config.toml
activation = "gelu"
norm_place = "pre"
norm_eps = 1e-06
attn_scale = 0.125
init = "uniform"
weight_decay = 0.032
warmup_steps = 200
schedule = "wsd"
batch_tokens = [8192, 16384, 32768, 65536]
seq_len = 512
Each number is 128 + 32 x the weight over its row's rms, rounded and kept within 0 to 255. Layers, rows and columns count from 0. Numbers have three digits each. The size before them is the row's rms in percent of the matrix's.

# layer 2 MLP down (transposed), 640x160, rms 0.0654, rows 420-625, columns 32-63
083:091135097060160065099069115125086124067148107122173148087108119154145110150156107095134132134101
089:150144153097174148117111183151113124162191099127174140165168109101095108144129160053155139134115
116:042167080189147090139061179122139127123073117145075112141114082141170122108091117118134140097157
082:086110094140162148036106163119146152082091153200179102143170133119130108127206150042157084158138
113:100182077183064131079114164184144147127110174173124118150101086131124105135083122090142110144055
097:116140168120177113110156141057139136100113088102115108093108124105091131152150119175159119091160
093:132164147113104176102147107140084170171153061129097110135151137174152105145171194162138132127118
093:101090154126121152150164130119128092117087130100157137101143139159069165142111149128136153092075
106:107140139155187092141100145113098149141170140094101189198108162127159154152118179121148111141114
095:164164100086116154116197115139156085083118162163160141154116158083177126152161072109149071131109
099:130171100115140172137165162095120156125095084134120166122114154141131180133145167118199056102082
113:192097091143165231084073104099155183136149103134093088168156141078165141128123167145079197112135
102:086133188117168159140148129129117162060170121119128118115126090192116155076102122104164146141083
106:103145161214125119067144083171091175127103109151076143132117053111145140136120120127147135162158
104:097137157101115151139125137085089111180121124094103154136138151154168087127037153096074175158149
102:149119106121139124142135131136119100115038155148185132097202136145135161109159110103098104136063
097:093072149188138149085097094118130088114122128102130085144150135094165088134122153089176130079161
086:119132161143110112195141104099095178118094170068155101111151147095148147100095136159119131127148
098:198118114113105166083095133134152129133088092113167127145107147189105085124125153060101060174150
115:082150041157111106156049156147054124155099128132086144115102153129164191124124131159166076130140
097:140039173149154065149154128093131154159112134123147112118173170083153098158115121163105142142115
110:103107081127141158197157169155120131180130136119083134197102139131091133134084136146126073107104
093:073137127145114116122091184091177125147112106125173149120157142177149129119129042125163097124112
093:127111096159192160111110183139140132138150109190121130048129124108164146186098138149117161114086
097:122148135068115120146162143069166146110088109082113107168145123107078092163127157152192126120094
091:089092143121159170111141160132107090077125164075145140106184118131093135115088099153123107096103
101:087082086149127112156136061122110054135161190080143188113116152117118104082119089152162072087141
098:154157114155190132164120121111169054117130085094078135095222139146141139063062155121121149103141
092:178098166069036097078191132128108115167211119136158121093160056089088113100117109162104127092151
100:126136106107157129122134178124109124107104193103134161131141125103130097099131154089100196145103
106:183079128111146091148140122134132111117142129216104151101188131138188173105158123108172160193206
094:122124128162071100123083122135128101191137165087110085062120117111130187098169124136074110129134
106:136113097137189107195170100093170120132117093162154168134114177104168084135070182183166149102104
089:098100144133156131103151137126123137108150067153120090151118144104111152107119134140161078102181
100:153105105121170135163096121081132080126107178183216105103144158188191118108098135163087091138124
097:082109142150109089125125151051147114112083141077095148105094188164171108155111133085122137111142
094:121084145133103155156180120096096121135089077181180104110115092124083109142176178126147143086126
101:178114094093121177200120111127161099125154152117083149192171146150108139054090172095180125154091
100:117166102191181133147088155143123075107073090200122141114122164166121148150138118085094136064219
092:109127192101105117055144132121167122065132080137135130153143119121169165136109133108115187139146
098:093120110095130047113202183105145082090172152133169120120119126096115074139143106098106120146103
125:081104183106114131150169166160105090030142140183124120150172138109138134125151132085098147156172
098:106176132143078161100146061150124103145135143171101182130166139184071099191157153163139134112116
097:117106143139178153142120140098085117194105145132066124153062178119179143088130143122123162110109
093:099146167053079097131128119131093085110147093118179119134074111166123153114104097150149192125167
124:123106129109139131162099092139196137130147144128124087119114101147116164154083158201138153146115
104:168068214120150104146154078121161108115113138112143109127133092118086103179119124158071116042136
102:118111136101136143099091151128134098114146147111141126139141094054132123158220154141163148162105
097:126118123118114065081110128089144161114156146119117139134141060103122120103152140093070115093092
090:135141132175181088132124120111141137071161103122117122093151159106074097106164168118155146116183
109:077124121079134186205148152108144098140134126126123135155176115102138180174129196090107118122116
096:138084151150095074216145107142155117150109105122122127082128139120103094137124157127164158111141
102:061103094169129107083131124162130108119211129193131148093099065111153099129168089133089147138105
113:112118122151119139090105111142099118188175125132163134121158134122102069155116180105147114096106
092:082129135123152117136123134153174090164128167098101173053143118083163170136106062137173116140166
098:099190143125171116093076106169102092121094105175114152107137108161124188113134121115133168119170
085:128139144128091186142166134119095113185114104148141144163163152179114118083130164186146082119167
091:105177127161129110097161133166112139125114146154144117126113162087181146124133150106121104116142
099:101148099166149153128126148089161151125157155124181090148085093126191116131150162076167094143119
098:089144180165158123087141143091104123124134146123169109078083129140084067120122101128151122178115
102:172119094062148158073197126139169088087123117126071086102171095115153150124110093114101141095165
103:161174102172137194146115122157109179162113120111098120137132110162141152132107115091142151139102
104:166135098138110130131139120163178136074128119118137110125160107139143180127138114097140201178166
105:142115084109117142152165100189130160153085143121119131143110121130126115173092131140136092163132
096:140147190094154161090120172093117121108155138189090181130170108103174102053098084113099195148109
110:092107104118149141087118174143177143112142109132138142117103156107144176125152109081111134068167
103:125090134136195090116117131209121106164126092143145114131099115166143157117138152145149131140123
092:171102122124188080103134117141141115125117106152084137206098101087154199105122175156136170107138
115:089115173107091070193156050031118104119192150101146092103127127107120104133135197147122104107150
094:063103116173064160113117178125155146106181097178086107101118133121137139096110118163163104142155
095:150095163121186069101154089088097080120152079191158096134065097125158108136138152169131117086181
112:132141077135111143096152115133187059091177163133132120158099075109142141106125130092129136123135
108:152167105118121146157125111140124103097131113138115199125106122140151158113139123162142158176093
108:106095107156135159069121156174087151192131077119068170104117094113155159133123151153106166135134
090:148117091162121169136102089123054143131145104206096143123114148065126102125107164120183108103133
089:126151134144133107151110153125062147157144138163173131104127150168154110146104181081101092152117
090:121147167075135093132118163170132110203091037119128144171148124166145130147180158113106120128154
102:081108111135128121147151076108067175141134163151117152070103186130120074070139137167187099142124
086:165121161175072156138098105115117139096124132096142129153116135137120118161157160173151131148084
113:109093130100132097117153214108133090088125150074111167201116170138114168151101105100034101142136
097:204138130125064159112126137148101161195139170189126142132129155127167065107119152133082118123184
093:119171183106140141132117119190142194142122104122132149151144115114122092164140105142133128128080
097:127159078104160143136123145110102106151118141142126117130091131138174120128150145131072095160037
096:160161105132152130132111155148150142159088163163072086127120176112121133142104105101082108109120
096:102140124099082121160185109113132162107130095163195132104130175151137152142223131098104116120151
097:146207140180117166121145147116090168109137125140120103166103172073124098112157137113104128109133
083:116140135114046143121138081120075132130122195138183113098104151159115126117157129156134098102094
120:110097094117109141132087169120154082105086119180127097059143147183133115077188051151074115189124
101:130128132160155155116144090171064135088122173130084116166128157122144167144161141153093112144115
102:087103117106110041154125187182102121110155172148100174127102120169109153135109145151109143160085
104:155081126093175150101120176108091151077128083189112152132090144121155129094169200009164149153127
097:104145077103162160178112132165138139137120105161102062148152135134056185125172096157127100143083
089:099118115137155129166114113134083110139099106083087128134133175163120129103161136081100161110142
096:129132084130109148128078168133101138167139051134146113136097133103145139144138126077160180212165
092:103142153116189134138169145159141103095088122122201105126130139108074089135109166145075094103144
097:149085160094189106129154113097158163102098132106124170125117103116120107060107173158173058126151
086:070149139147108168175199119121129098096124146109123101125178132174195178074159162115093108137149
097:175160127075113125128104160087137073117107137088118188063173127100118148171103149117161139126103
095:105130105089124169170139144164099143141081128153100105122159132200138132115100056127094142141161
102:103172123160206143099122121090091128146119116142127109159141127160180189148115108102138101111153
107:099142058133129155162154113172129106169124160119137144194122143119113108127184184079110145115106
094:128098032122160099133135126179091146142173095131088130171076176116140111106124090108117128160139
085:088146163110087093146097131061115134128132125118096090125077147091147132056157118165154144082180
105:104120157131047130131106124081208175130102173073189108167150123162121158118102107122141178133115
108:091127158127081058194132129106136082086137133186180165089086160119159132140149166143114058098156
103:137123160177149131093112082095119172148215171132101092135134121125132110129127111150186160149191
098:151132136092171084161132118141137161059147112098124183112110109092159136174152178079115177090106
099:135130054127084127163151159113147089075171152148146146136153155197183092173112152152122169134150
103:130110122117136144107143132132109130144068150112139099150125095168133106115151105121136149129113
084:177128139141121117113113115145100141153097134140118127116055072129145150084164093138105128091135
121:158092116185118140125173128186126069106129105137116130132061145134137091127082128129156096131165
095:152138130150101082128108187079236136134096099173132126147179090162076174120154059077114091170179
099:151169144158116126154152126085065146087091128162131161150115153178083124086071086063141067123119
103:147112106146172124161156088135099140145155137123161142135113139118156163072100081112157160156153
114:112132122132125098109099091199064155085149098140136148061130101138166139170129085094107163124148
105:082108067096137180120106118157146174121156108100094151157146115152145116155098157145090162163096
094:053086148122204125118111091108123074119142108107138191152102147080199121154166117124175137078109
092:140143139157176151119109184106125134129087098174121118157155122121151112154148138083141136113121
107:137103114120146121143115135085139133172123148067121161172154180133132106059055106157043132173143
105:143096167117186102100135086122128113127182165098148122103134107135156185119121201138161085100139
116:175133146160133156151237150075101071166135154114112112156123117102151110126176108147144138148107
088:146116130143121182127186109137128118153184128121150091185204094149111191134079174130063122162090
103:083091104144106161148081102163148123076108128156139153122090112077082140091160125124147189139155
099:139086119123137111068155074111172149122193115121166129094116064145131124153133173071080143169095
089:144158076178104114125123086124114087112082101152122140156088114117158115170073118147103093139122
106:144110117136098165167110162053190172147102112174122049109176113134101148133127124158096149060145
118:152080153159126089131102080155178099113109138108154117159147132112085106064083127138167160118159
106:142103132081114107108168133119113145133148124120122170127128162129099079109150155148154094103139
109:188129137074109150118103183137151132102121109174105130168155105076100141176121103122041085180143
104:138089126123081149160119133151121114100152129178128123099109176117094120104127112148149167094127
092:147189166117127085158151156106129178094145143091133130115038176134109095073121090145171156091103
102:112134095136172092122178159197161166136108111161086155160120191069080121140157129057073125098088
106:082166120072126132119128133092165104167067192157159170134177081102133139067171126101200093086151
100:134113087084156087128169106135112134061158149189150151187073087137170133153106107098023111138095
094:176126113129166140100140102120149127136126145123194203144079146141145028085202112192172130105134
126:102169159123082137155149117115137179136116083126153140093160116113121119180184169139128113083108
095:123125140126098115118105196155154145146133139094066176173170125111100109099150133143189192138123
096:143190162143138093129137163166090152115110105179152138148151160150183046162101142062152130148163
099:134117144041157090095146097128092085113115096164118116060094070123141083176124126115071180158158
111:154151159127145116116173188091051163170149162106121135151169090148144076083141128130123113170107
106:190064089119155155125146162136099091145137128083112147150169136098072156094100085137040156177133
098:167149151128147063159107095107082130145154057153160109087116172136139137112098152163129100108165
098:124121183096158100155117108091128104116156044136158164155097111099061099127138104132171166063182
091:095098097171134076109062096135090142102134113128156146112102076144116150121124119096117129151165
081:129146232144084147097113184127155147067135175157117151103132142150157176122125110169148133100118
105:088108145141135080110129107117155182095157137143175100106161110085131084140162155177116094120136
100:148205042105093156175131082142126125174177109122173143107152155149186173126070147141157124140130
108:104116088147161132102126147123111099120174127067131072150165095140148134128111183102104144130107
106:138138032152156106150116117164100185155114158101178132125137146130235086112130143129162130117112
103:144139088118130105094093123188139148160124103120094153116097126165122102126115136144134116192109
095:099161107064139155122155128082119098119180143106093155132099135115102120118128164170140109154139
114:140111104119153122178126158108152100136096175102121164108108101126114053142203094125154081096150
091:135079147097127155112153124099164075048165111103131095135188087141134136126128100146130149146089
090:109154109106164100134114137140101105122161201162186118035153044109104150121114171142146135155133
089:052099069092159123108119156117105142136171132085140149168176078176075119133098151103101112127149
111:153087108093144168204174135104123075098129062109151082134114081140091183131083205092156170145147
102:113178109115133126125182109091124113155121140137139138169144189169114152173138095165169097168083
115:152106128124134131180190081078088099124187155137091106113126138093121124163179143131116119063102
090:114133162153141103121129120145172134149131124137135125121144176083137126146125179117069118083130
112:080116129155121134180075117156138149115112065221117141122136148132180135090102172143093129234046
090:100152135149101170108158147172107121085110102116206130070141106160129108135148129123074074176117
092:150141154088138171179122123110178158139085102121134077116149141121065154138097101173052125194123
119:181148118094132139126142128148133127087137154109110116113193187069100114156149136082137131153123
101:127132099174122099078124119133082109132132121167149128107096128106169122118141149130124089140156
095:140127109149127152105136126146070136124117129138125107124114108141162080079062155125074115143117
095:178074115134124091170153146143189137159134104091096094166147132093153115145126194125176192080153
101:105109158165154106080105177124117098160130122092117112163148100149147097162080159078113155110120
089:142130169091187160124176115142109168105087056096119144176079110150168159126182112101108185162142
116:147149126135096135138079127096139118107136111077111104115169130118112171095097154088103166129151
095:131138081151111136113110098138124147135085133097140189124158122123104083174171151146140117130122
095:077153137179168083100151160130088164058092148149168215129136124164143095090114123129089116151128
100:067114114123119121157125099116134142091107143155083143113092119112155145077129146122147158177104
091:077168094131162108161107181198094135128123099134104138142079184135148090080103135101147141183087
099:130131192068149119070102140155109143095107144081171127139074124121146144104149096122142118165126
100:098111145111132111127110093095169145109131135101166159143110046190111166092138111094143163097102
127:136109158177164107131180137101141110099138133128142128143182092104146142157091152092113094127220
100:118149148137163167125112170121091127158108139092098179105107148141094139076056052154142178151089
104:092118179083084157119117131128110222096179083136182146117139129151131150166090089106081129156165
083:083125065116165133161121099191103141115112105143203102163134123164180107118122162056127097098126
101:091086199147091129171127164133125093121155145117112175139065127185118151146101133144080166128142
097:127143103130109146116112148183108178135084130183140125190124165116098187139143095151133131180122
088:159149121085081189102151114029112059129168208098135123102157158130132043138150112119101102138086
100:151107116076163118155154137068101098167121105098085080159139140102077097156081164079205174119117
093:061143114152081182152144124114171094100111107136103093114078118116145119136172068083107136129195
104:106112122151173168133125099162143096130121174126090156143103136108117161125119136134163153122099
121:102106141121145108111085171159067151034135137150145085090095095095106107122152135108036114065150
106:115170148093152075133086136151170142094085177115132112131170146138139145132050070120070136189123
096:103088175104141138172091107153095090133153163191143107127115201148118159136124099089134117128140
106:101148177161083143162136152080068056119172176110103111103081162141061116137138126131097103143172
096:152146154108148111134139155137126074141087112084108150170174105162153145116179136129146164102071
091:035143114120183098140113131119133109154127141113132175174161143132137126178118118088171186111048
100:108108126107108085173150111096140125106135103139135151081133127126160094092113121116114120169160
088:158123093170139137089092120081128161131134127102123142139122147123099142112139118141096111078153
111:147141106163141122119121140097143073086123119088171147118140099173129081151136137133127139171109
096:100113150132100058113132110116103134080171136236174134118136123111139135157149148073075135156140
092:118147146103103134200092146061149151147098115128097128156111129099065175121152053167125124159133
090:144144086088109133051145181149106106149100174140100151125149183132177115123138111164117193133081
099:143157093103123154180110143122118148128108115100068133112130138174100185138115082094108163150091
104:131148138110101176157090174185090158169067103134054154105118144156144107133072101142193109149056
094:129121133122179176140102112127159129051156115115145146108103156104166046168108128150144160085149
102:131112107130085160126151194075141112155075169140129084135136195126086084133145099157099181135129
104:201173085074133092152177123164169101104050099115072080127149097096155163178104145104020076128159
098:151092113130163112109111130123118139134149079201150189086121085107158095162048123135172115115117
101:100143154058140118133161052114137121051167182176121163139152144125159130091184099074082151141141
084:086103156159133174129135107067160143108160146143123150088161120148181206126121118087132156120136
096:117114087124092164128109154122158170177102067123084064155128123097151128132173104149200162153130
# layer 2 MLP up, 640x160, rms 0.142, rows 421-625, columns 32-63
081:123072100112056192161106053058156112122126175145160088136170112183154141158162113152142164108133
110:086078124090123151110072139075107139145110115149075129136149169139112161159154126137179166125130
083:139172181125093108072114129094147090056111135096117105082207162131122068102137104145145117133088
112:158100123209064091171132135174170168129097092134154076145143078139095111161074103154152063151106
093:156084051112131149098112146127090136130078123125234160101177188127142129124162177145130138125170
096:124182118177150182131134129163158135089062087124132144135116191158106156104139110148181117124194
099:104145099102072109118165133112103104110166166148195146101181162152144114172118158158138175140111
109:132228184202146106127140144131100117111168116165111102145155144153133128144147153190188129086139
101:180130126179108161082194151153100087091127168114067112139088172133158168116123081166168182129163
099:183111154226157095140136107178141159093153139142052114090136058156131137152148125135105102102109
105:090102080144108111096109075134133134121180173168110140115138121088156175179158155143103153165118
102:134103127144153125131106081080124136117119124119147112126106125246161165189138126167124145130123
104:115192144179141104132107160128109145129118116118078156116124184125125198136150165114122099177089
102:176136117133142143038137129155162114089104118160110136120094139125075104174186125109212142062113
106:124105066123098086137161096139107151141145119100126096096175061104101102161143137126111163174070
106:094133108094119092131069186141116151110145109109053124128164104173099162086165142177103152172064
097:125084106134163062124133152149121179117112139187133112137139144115104166153050131083176126146097
089:168089119166146127147130125079123180146121107079095111122092172146163098120128122146147150135103
103:150157173113173078151121154123110175156107101140082123146118127096116110131106066143117104095111
099:146132095108112182113123143180128147084085124181059114188099121148155106167162176126138161081130
097:167150126161098106118061043163119061154134096124121130134121161188113139070140191170129094039105
098:126125136080131117112122103153141068148098131138157048121141114184153103122141147145132073085210
092:146059100135109116136123081140159059123180153104147123141144131118152139135134148121103130091123
096:141157183124170141118099149190108149154131096111048152124119101133124140098142102140131134160115
096:115114110181069142104171096150162147150052103188110101099166135126133150187142135125100125147083
095:168115153099134090106138152145112084158110120131054190153125078180090162120100140047133180092155
098:118116164126118060121173119068104123109099182158204108141115144054101140122139113159146139135161
094:146154128154133150161127142109125074086130089179063153097107111128123162117158127103133107148083
099:120118090124108122086085126117122127162114131134094158109149096137071157091169127108094168139201
102:171116146131130149107132148111145162193099108074115078134097127200072129091090131123104089120139
095:078157115154131081099143132152123111164145179134177089142091114150131125128080143157182065131068
097:078112150123146083119107112115116100105095103220174057154143141112121158126144130085118121110135
097:091074142150197115144092187167103112204086132175134116095135098125091155097114168118114101125169
104:149080116126124189168114121131157210075177137082138093136146096152119130098133138139110160151103
090:142105094173111122152127209162098145139082153085147165161115159130109165157120124141137140119150
090:155119136140163189106169165159117087101118179120079132077127112155115136132101093140151141125113
099:112102111152136098145132154127100084207145130104113127111150096132136136111119151132171123091101
096:155147128165140109209151117158095124149157088109206164112113071158129116140145101128126143118090
101:145142134108099131180155122131117103173121122123039123124148168098138146145150151173102169123087
100:105165113143132166090130123155129169085165099128108163135102139145128144154110106179164085139110
116:122151121113158105158154144180108090156100108141186111163138126111108099094109088190189079151091
108:116129120149163072158158086131079158138147082133210122159157088065164144039096189129112120125123
097:150183092133147164075108170122156146176099153050091126135103119087157099151103093100111187123141
107:096134152092074130105165156081065141173142184192151117151109117150107139169067108173147204179126
120:135141100122114127100100146118111118197137136086170131132096099183100180165138204089148099115121
103:128109139121110140087147102076121150107115081115171095130122161132085177164147154173215087142126
104:149167086114137164112133082154137134119111089159171104129092176141101122111065117143148132109171
094:044125139116139145116126142108157113093121137156117114164055116057109137115134077160177123165210
089:121136055165084141123149124160078123123124077102141157124106127081100199084190131201189143178087
095:118112113125124133069109084137141138098144081160174153155116144163130158132102144109166161069127
103:136120101134156175082128158098100102149121162171115138140126124138170105124086092147170139138130
103:103113164075138135054148063111140177137162161130126086116116139153154124112090123155134127132145
101:088111118188188107142089145073123101146088167136121157133060178124148089102161122141099154171123
090:184108142135165113164108164090107171119155147169112103175095112109094105114111186169152164159157
092:136072160098089092119161158161169181088089110093122135168107165096118083115164124160109125088141
083:193151148101085153131098111126084133119155113156170128120161167083055145144164081124164137119127
096:198095167082117178125099150125138095178159133068129093151189139107101166142123093149088148146114
095:138117185129101162199146125150148116183066111104164119137088118166114134110117142109132192130096
091:063129063171148122161157111156068092156107111143106139117103169155141166198129133122162134074112
098:147171186167139169102075126116088134097164128082107120170112190111152136071113179128170163171117
094:095132162118104131214086124154147093146171109070155156127094109093149128107160165159168105133138
105:130106122103176114119083123092123123123124159183121087173106093114174151144077146116107106095101
105:075123134156145088056140161107068123120140098171222112104126160090094163136161152119103135114134
098:154094176124168123158149153101157154129118122115133114152102133137114109111133101136164104122135
112:200091126107087146129077145153173167141166114119113095153083096145122110108127193118114127126160
105:114140163136104118149140156132116118084107101168116122147159113117109120178182212159184180127103
103:107104187064183119199085143131132093154144127105093129117121125108130155100107174136173150097170
114:196123146178184142114135157192130071158053155179191112120120125122137157131127118115092123159090
087:143102130124065167085161159143114116128161129165115108131136176145168098183100119194069120128142
093:075160115180070138169132118194146084172112113112073089089141165179099159186083087098080124105070
096:127097115111122160136056189061081100140161132134138145167158137131145110052115159125155144089125
101:146183126165178154182132131113158109208100156066078166096104060155098151124164132136127173095091
098:081121102132109213071096120158135169123121169109046069137158146176106129068148112137203108133125
091:120144119146165159125135152164127101171144147087131099127132119124143112133122150132087098130115
087:147164125131164061075137119102166088123074096165223147140144139095091157109105077145195116054103
091:117201119080093187186132080133131125156086142138142135104131153161158121142143082184140198103103
100:117113195130112136148119172106158138145156108131198072176174120056111167134128151105075143128164
087:157121133129116119104058141103117111111129157098152126151160172194102079082098139150166095133174
109:140080155142127158130081123096094138170134118186126051129128112132165162103154150167198095119135
105:083106143124153119126083158098159081112116151111149104120115095173122131142102108128092192147117
108:138161156107133116110107131085156046110152124142141068139176123093136166203073050109093132128130
096:115138119117111148168127123101136115100162163073189112204182097165093121140116119119125089190113
103:168126156118122094071123114126191129152100104123195088093139185133134189149109107157099090116146
096:185088125151146179113106126079076125127096151154216118171144118136160157083136160112164161109118
097:117096114146103117104061133146085090187125106072085087114140112094077073168122155097132154114155
084:173126069213129144150113101105104122121153122113110115110104079135146135185184153148133138114112
113:108075138158069107165190165108169099148085120156091129107165064083071160134140126131112160144075
094:138166123042159138117107145209098088149105066165108089162101097154139127233170183125188142091134
096:129096127110109126130196087168109153098114110201152134145070088141116098123185119136152145169141
102:092113133120114190091092157152145151108094084235162114091138087083067132119118117105142160135082
101:132118119092172184140139148122128144129135179101126161147186150087124135101116139153101130135136
095:154143188092106155144148154127082101146072129192137091145132182080168102143091088164163106109131
097:081150120146099138137107045125135130098117144145109126166174093106106156142131103157151132102130
096:155136112141065178087138116062110139151104161099090133094076170141090098100119143159105163097075
100:037183166132156169222126189089106126160128171093113135103096091076140120108128175083116077161135
097:139151099151190080126121098147117135116132133130198088156177118125092123099096105190173102111140
100:123151054160111182141160075067150134143164174079118085154143058120112117154133125148090152095182
094:128144123114118173150068125145119134108125154132167109122143144163149050129087094138097176131122
097:166126092144119114121171154158121116158157161090146144156099101132092176093130156130166142155174
095:118164087136141174095129126127101135116110152129163096090181150154067084065121164134192097166192
100:105127106147112161166135111064135148130164181124077080100151156091159158083128108143117062128155
102:122183077116150153152137105132132124125161106155112118113120172101155111193074109182110140141150
099:193136107073156151109126140135114040144086160110123148182111122123123130125126164101138128132105
102:157164130087114111115124062146181095152100148137119107105146107086078131160146071161140097119147
105:062127141169150111069112109092107115145166127111134146084068085182144119089095123141193100084126
090:149128138128106204130100144092147119150103079138196088123154123142156105116132141156155150131166
099:157109105138157154117106103107128080131117104114122129148143103175068100109108135143156132112150
097:063144186152101118157088170155128193101197109122066132117144173060122131114107143100090148100125
090:123147118103148176117103105140159137153192148147117163111101120101096147146113065169126103060108
133:158115181095066094197142081089117095123168111154084124129162121161114128114123179146187151103158
093:073157110124080143092146125122118082103128115122115151124099156186137165081136088152127120111116
098:052104106177109120131069119093075074157171150116153084125085165095124127102168158157191128117143
103:143110102120188123090088162140101137069116132143166156135142124133161135147149111188143121156127
112:134119103170150140093105106147182119133158109139157124116097106147117151115118068120154165121138
103:145173184144115053123135162082134156143144092145197141097122141117155112126130174118167098087168
107:151139118111163109118087136174119161137097117191192103149141119174100151140078138166176109111140
102:207123172118121177085183071070162099092148148087111109113136177148110090155119103133113120143162
109:138128059122115129108123153198091132118118155130094127153105116154161076170113183128153160132094
105:099139155191099094128115119164123124120189132113169077122088155124134126168161081131091203124140
108:118084105128144103135179136155120153146086070162154118155166152067119158109101120144148139169149
098:167225061124097100087092136150164112083115154058093111145129113105136161101155116186120123102150
099:177095103087188102085121128173108100174137120124158161174133133107131140117120136130107157167110
106:079086112119134080084121091139145146110143086151166096143126143138130078095096128161214079168183
098:049086130074165142172104121099144113119202122168111123123204113078170156127149127148107183117077
100:116136121151154111113143112081136114112171170163180133140171176147162099081180131147192139107104
105:117147117190144163132146141105117070141114120185166133128118105161166111102099118086111186108160
098:123130166088130140122062135111137081135143150110075162184189089135100136083110146084142145128117
100:133093085163091147187144057105140121102127119149111073097126142169157083106104138141165133110125
101:155091154127133119102149137115189141152135139078062086113091121152103163150107116097113091113178
093:160153130110096158121109097094159194103154118103100115168157119135133121156084153111066141088185
097:134119136139127108215082131159118119128097161084154125148166103081087167128127140106121177117073
108:158093151085117168149148104076148070192111176124165110068113168184134181149118166131131133167119
095:149192049167134152123134088145179151088184127082158120120171127094174148131129134149016143127126
097:084114101155082163133071132066176153162199106105162157168097061123123133154085130123069171090114
111:149119123121144111133158107128097138164178104131076100170084159074122113061092161119156172051125
093:134123074190138127102101092069032173141169125147114054091140100123114143050082157164159154115131
086:188208101119121160099144071111232141134150127163150103149153099094166138192108049181176083152143
101:133100081180107107061118108236117117142165091129147133147133130108145135127065100183181094106140
108:153080132083084132074142122139159098160130153073132129115147150133053120122119118137088185057118
103:109117108161103133088102118144114104131137149113182115146144077128125137103081113154122152083160
099:137102114155120115145167139089104112115111109209101139148134098102161144146121141180126102137092
097:145075099160148188086104144155138066204086140099099139139111121148117174126109115063120167133110
081:117121156090124151131118114117164144051138150066164104159141107134094187095135138151142129117081
095:079137145118132183137143098126138138121082124168138153154156163134149144123142190116145109096101
096:129081156147147149110132117109147152077119139179142053148136141117105121110136115124109128169152
097:147147118162083158083073126150132112130187153131119102161163150066153116179172073122125140116094
100:148134151126171177081152107081142143112144142083128141129101135144157099115129133147117160151135
116:120164116112128095107152155157130110089125155178056116141095139144065176180056163112185171129169
093:166150154133121113154106088128105100179143135100119119093104150089152156109138158154109066137176
095:099079151213153160154164186149124117178090146136132111155112068122179140168094176145140138125087
128:151108092093137108086194090109095166174087144086149125137143159150110152148175111158130129076116
097:144122081181144135163105105158085146124112107147110142090121144114121170148164113152165063097089
094:166104147110117086120080107163130147100132149154073088109182118124108147159110154177117166164149
093:168136144122149163064097134121134136101142135119147110167118058153076134162105130130156171128180
103:147112148156090107115113160146139137153093110076106113135126125147089144108089169124120115068150
098:168100126186101157158088151126104170102101110140176105121138146135113173068108141127102081131118
107:157120180120122129099147108162126126117133097226098133149083137114166103124127125144143174138176
097:145124139104175076144165095141140122127113144144150130151151137101166094123072110131125126162159
098:099143121129136138091083110215185131110138110128114135088167117118109131148103113137125112154130
102:144127150168186123115116132166095140121125031142028096129140169128084175130099163146172138155136
092:109159152079128118148084175151119120139085102115159120176128138114107117169161134088206137084088
117:176050127140105119093111096131089116179083188164087112085141156098126199131139183096073149178153
100:093128112127075103168142075083099156114141206168181160074103152104200130173112089143151110125111
093:132176123096092106173102136138080087154123124085074111144128122101119160139114123119117153113129
100:125100176150155114083151100125107096101168126135159095081153127150118108081111155178131135136107
106:133160061144126137137114102104140068162143116158085096086094162112099122114171143183120134095111
085:144126035110146170154175129060140140133185143134097102136107130168064117104063181124134092143104
110:114179155127121111124110124185142156136134090162105099120181106138099106122147131161144070117178
100:122156128099199136181091140091092085051139127159185121139088141164162119094098125151072173107132
100:131204115147116102053163082083142100136143168161093140125136083144108103121163140163189132156103
097:083141145128087092093136184076105200169145124114110179170150131148178192184159120086144175136128
091:087104132195092068220142116150022154122154143141157098169181119155156103125124087127168129104123
098:139132145153100100129108128122165100078126115162122147137195112074126125131115169137154137083158
097:149146199118120139174125135149129155032150121156148100085123101130123092117096099142116094154167
126:181093188129107113144140134106134122162151134056158109122122113107101157158129114136091163138084
102:125180111159132117084088137129139127126125200205167110138109135195099115146124141134121142138087
094:096157065109116124116125094122104098130131209112111143148127118080086100086154117168160099108110
082:113109110168128139153122170049118088169118135127156090087117136158183143091128134111125121125146
090:146091148147050199090111097136129139151087194118101127082148145181081167114093101154147135115206
106:131163144106179135081097090123210076132129087166214121108144167126086159146128084134202163104141
096:123119215149127140104115179098150215145085074124066154166059135098134137137128142086158111116136
108:158170144142107159109158113164184109048152142121026158130159199112103115170131074144145219102075
095:144080144114075097120120106115137126147162121145073101128120110121094158142106131147109104148124
097:168142188161085147177102218187123058162131123167088128157110105250126102128105094120102145113208
106:113197170133075139114125145156123126037154117134092132161159139125142102161159095157096128085148
099:163119064102092170133160078098101142190141140095084126120107088170148185098207179131153082105099
105:139186202154116150175140126157143130082166122122058117125147130139140138093128102167078103189128
108:134135133139113170137117134148146138127150099139114128194149128138198116164107094102115164151077
090:130122164138086150139120093104105109117071154138208142080126141090132102113189118175143141147116
085:214075115128102125068188102166107176121145114157163109125109133158057115121102145137147063127197
107:119170157153165109134102163177160132072175118184054119090113077104141148138070125164113092193130
096:099135116083151150200147100140122100123126077127078113148158152158145145165143147149115138131100
111:127082149167169113144103177122137093096117112095131104127142070158143095070085166156145137159117
087:187119158167128137135084167083138131189078095128120087118170097158121181138150112133158134108123
094:156108046153132157134198160177111144092105126200065104119172175141091124102142085120175109155151
083:172158095106127157100182153151096144135081149128151067190175138109129138147117084133103123036134
099:136076138121138115099123112149109114103127107091138147122147115146137126096119142081133094171176
104:144103168103118080140115093080075094155182160119124153149129132163170157094133184121086137103230
106:119106206124109127074151137072128082116095155057081093125087144128155106152095125110180195103131
094:146061099092163133140175080133160093125139151098083131121149157092090080191134102137095162139111
104:173131129156095127168116167154086113126078077132110063090094156188178127104092163142106088068137
103:105068107101169092170121126170082156155097172111152116095113168120130131092114166124098121125114
097:132147078137116129140021125090146158138095104124090139086156146189112156126162157143089104121111
100:182133148138106126091177134113085189118158136126135108115152173148178185129116136110111099153155
089:124143106184139153154106103127127101117119172142098179149094116144096097087099144119079154102101